python train.py --num_hidden_layers=14 --norm_eps=1e-06 --rope_theta=51400.0 --qk_norm=true --init_std_qkv=0.0151 --init_std_up=0.0151 --learning_rate=0.0033 --lr_mult_down=2.0 --batch_tokens=[32768, 65536, 98304] --doc_mask=true
Each number is 500 + 40 x the weight over its row's rms, rounded and kept within 0 to 999. Layers, rows and columns count from 0. Numbers have three digits each. The size before them is the row's rms in percent of the matrix's.

# q: layer 7 attention query, 256x224, rms 0.178, rows 0-22, columns 112-167
# k: layer 7 attention key, 256x224, rms 0.171, rows 0-21, columns 112-167
q0 099:422551580572525461473511499541521553461495487542524523540488475513523519419456518506447493528457534565501544470484478570536495488458523514546545523479485422396445387482
k0 093:598540522509496521420436517497489444544532553513547462553524477475511460487520444416501538519499502498512476465488451446472502542477512485479503401512534520500500529433
q1 105:501507443488502539497525566473492468465419493532512470441502484492527548453455512517544481508503557476525506441531539531515488456479435542531517575490534432487576487520
k1 084:458457538428406438508515420469545468490554600482410548465540565553530455431495544462456473467518463470496540503565523457458488474513530446497504524469571510502514507433
q2 089:460543465510489478489529505469529527467512466534552515474415484402539499464475518510470491448424521525488459497506539487560528461447475531519452556478482433520435465489
k2 084:512488508501533526491502535399466520503534496542420452499508443507468568397505458488511513530444501511508489458592487518494507553461544436585464435491488479423574442501
q3 079:612459474496432474534492538434517438545468470482488550433417547524538509525512514487593440505467569444517582494546487455541441535473465508559522488544513471523522568502
k3 080:475479480496427457594465527490583484470502455483442537401565481508481498388576518508485486524543467439498561529555554489500537478500514469389505462422565460485488505459
q4 089:536527521383436444471510519488486462442474466533488376566521525535496492467452508516514505505550408551438473453471518475428502533517434534463525548502536511476559515506
k4 093:545470514546530558572450509467508526480439440527521556429539475457511550554561482502504458473481586526495534505527514501508497488515461516436497543508554514517485503534
q5 094:486479489432562454518473457519483446474484497518484530550490514447477527428503451488509486548516438485538462561486476479529464486500558494560511483498476518459435467524
k5 087:466445546559568506534480508523501517510552501471549490567489502505507489508496475455493548475535479510501508470484528530483487490586498590456546447587514432594495446490
q6 097:536492496405466496485425487514478456571506538457523502446546530478498549526465527457521468524418475497476492464553444541421504548400579530497511547501508457452519515493
k6 083:511513472473457478553486551510478510519481440533486481481434530551545429482526535549467460518501538488527502551430512525436523505570487481453454543464476492595523486481
q7 089:500522501514414525469524551473430497467509508501516496478500472580498509445502424463444474520595494536527516516571456480538503506538455494476513397529541471439482497448
k7 086:557489474501505493505430527597526496509461464506538452552511564454498487559548449526509498481504530503598463482513532490461546511527439523447474497450461491529481531548
q8 088:547489563494426550536505497497510492494557496474526460517490497514506552397436462483501538507503446545492504575457481470475428532516468455374578479497478430453609511524
k8 094:564531500504536517467451496525457514515558504478532527407513494563525477615468472493499432434459547568495491492481496504514525474433479538507454539489516481529497564541
q9 090:534541522503504512452506517499440442435498438485523544518527513518496476540413375532486507538602439489441412531484536484468439508523444454464506467532495539520497461542
k9 083:531442510475550537537532489513496538443478456546540429506475509505485455493447448511515628448487563503498455506421446468483520475544468515482512475538484513501531483518
q10 109:461521487501573553518514537495552607527523488494462538477508528464520463526492540473479585470463538410541465519528524474559537513469521472528528460470487520583453502482
k10 101:480467511510479429519453577504530495525489526541557537503466452435516517460547556488464511510523428460450505530464478537488476502518512522474462476470557549507436537424
q11 114:611516502576556506478508506505501472530495501432532491479466515527466487461532483478520512526465496506493494522517565420490552521510499458465483473478494473502538467508
k11 088:483546434526499549469481455548499534449480457493519540424547509448516469482492474512539488492456559461472500538516474518467501453568478502486522551491536611632526558530
q12 099:522486451532501523502510515498507501487522538529484526516491520486428560468569510470531508501512488435479510493459454462477507491483463482515516482437583430538451420506
k12 099:465529524501477502532479511433456512394483468502464431462469492540521501515518507513497466480610509557534470460514564532513518511513510468525476496546469509514564470534
q13 110:491483500448454469483481512583526538538442461481504498541554535474450493450565505468476410497493571436516492477409435557554460447491483520454479517524494507491509564508
k13 104:423541469549456382543453479527504525432492510483502534516480493472522465522516555456493400485554486525534595501483505437494497479517447480503418553472452438518550496441
q14 092:483513504493442469546502447550561532491550453475477513444539475509490454496471530463454525500426569485526477514462505564564508513504477558537519472520460490569428509519
k14 094:532513451520562516426488542528509505516443531547474547598468459508514568479570529511491489514417537477491563469454478490532453453476477508498546439533552592483485524521
q15 088:470472467494462563507540525448553548527449457495487421543496497404439479514580459500511538416489464476506433507504501465566549491461491535546461504513461447494457437495
k15 099:507476496551480512534480480465468531525528440570513523478475541570573485470487540469445524493514487469468474439573486487472521530461494529518483479500507540488514516514
q16 107:471504513481636425501536536471504528459551517576439534581511529517519515530556519457505480525467555483504546515476525475482530474520521502575469541538446551539457470488
k16 098:517524551472490555475501579519463521560454544468533473524550480542493468619534466519537482552424512557462437535504560480508490513493446534514482571538520520624510478542
q17 098:551466565500512450508468482548471515535514518469529474581482479514522499476511527530510515444521498507531551526502504440493515527483520460390476445489484458449486513524
k17 086:530479506491510539499440517495508501484460492510498519577506557492519593563505429401460408594420558542478481483518410484449564496510449523518498539469508518464467540509
q18 092:505424529516554513490529546557525458520525533502468463578505508508544557446575432523574525525458519523437511478452462449517504508476471475478504420494434519504534474471
k18 105:543521459495478506491496488470465493498444414497518539380473516561505461545494508536474505499592496439489479519511486476493556490553467539518382529528544528540500471531
q19 113:489540524455423498464464483458489507441538473439518500428455563520514493481507439567417487463550498479550489541489457459517467518507455545456519512551486510511482541579
k19 099:464517428547527460471448516513498468466499566512451549511493536493491509505605499480504474501518545530452470418570538483518471457508535460530429526524464570456490534507
q20 088:518493499558507465555541487537514502501430527509561495491508498537524453420490470551500476476538475488488510468520464452435503464550520558497509522469538522477516488529
k20 106:484533490453452481516476519465488405541493597544480489532428468526498569497569560547416525494516468561466500538513518533544504562510501470495446490513486453467493496506
q21 089:496506488549569537541501535498462551444503459527433527521518511490489483546515470476544511528446555517479462488544513551454564419467453516487477534520527511547548534518
k21 098:485561565476496512487600506448491519489466461491510495539498526505458502485561507460475524469488557550502581467514561543548452525461522439459557414523518539454493501547
q22 095:470544545522495489546505509511462447457516456540517518531547499485475505523479509505421504464498502495448510508557473582538516525475484513588532467514525489482494473453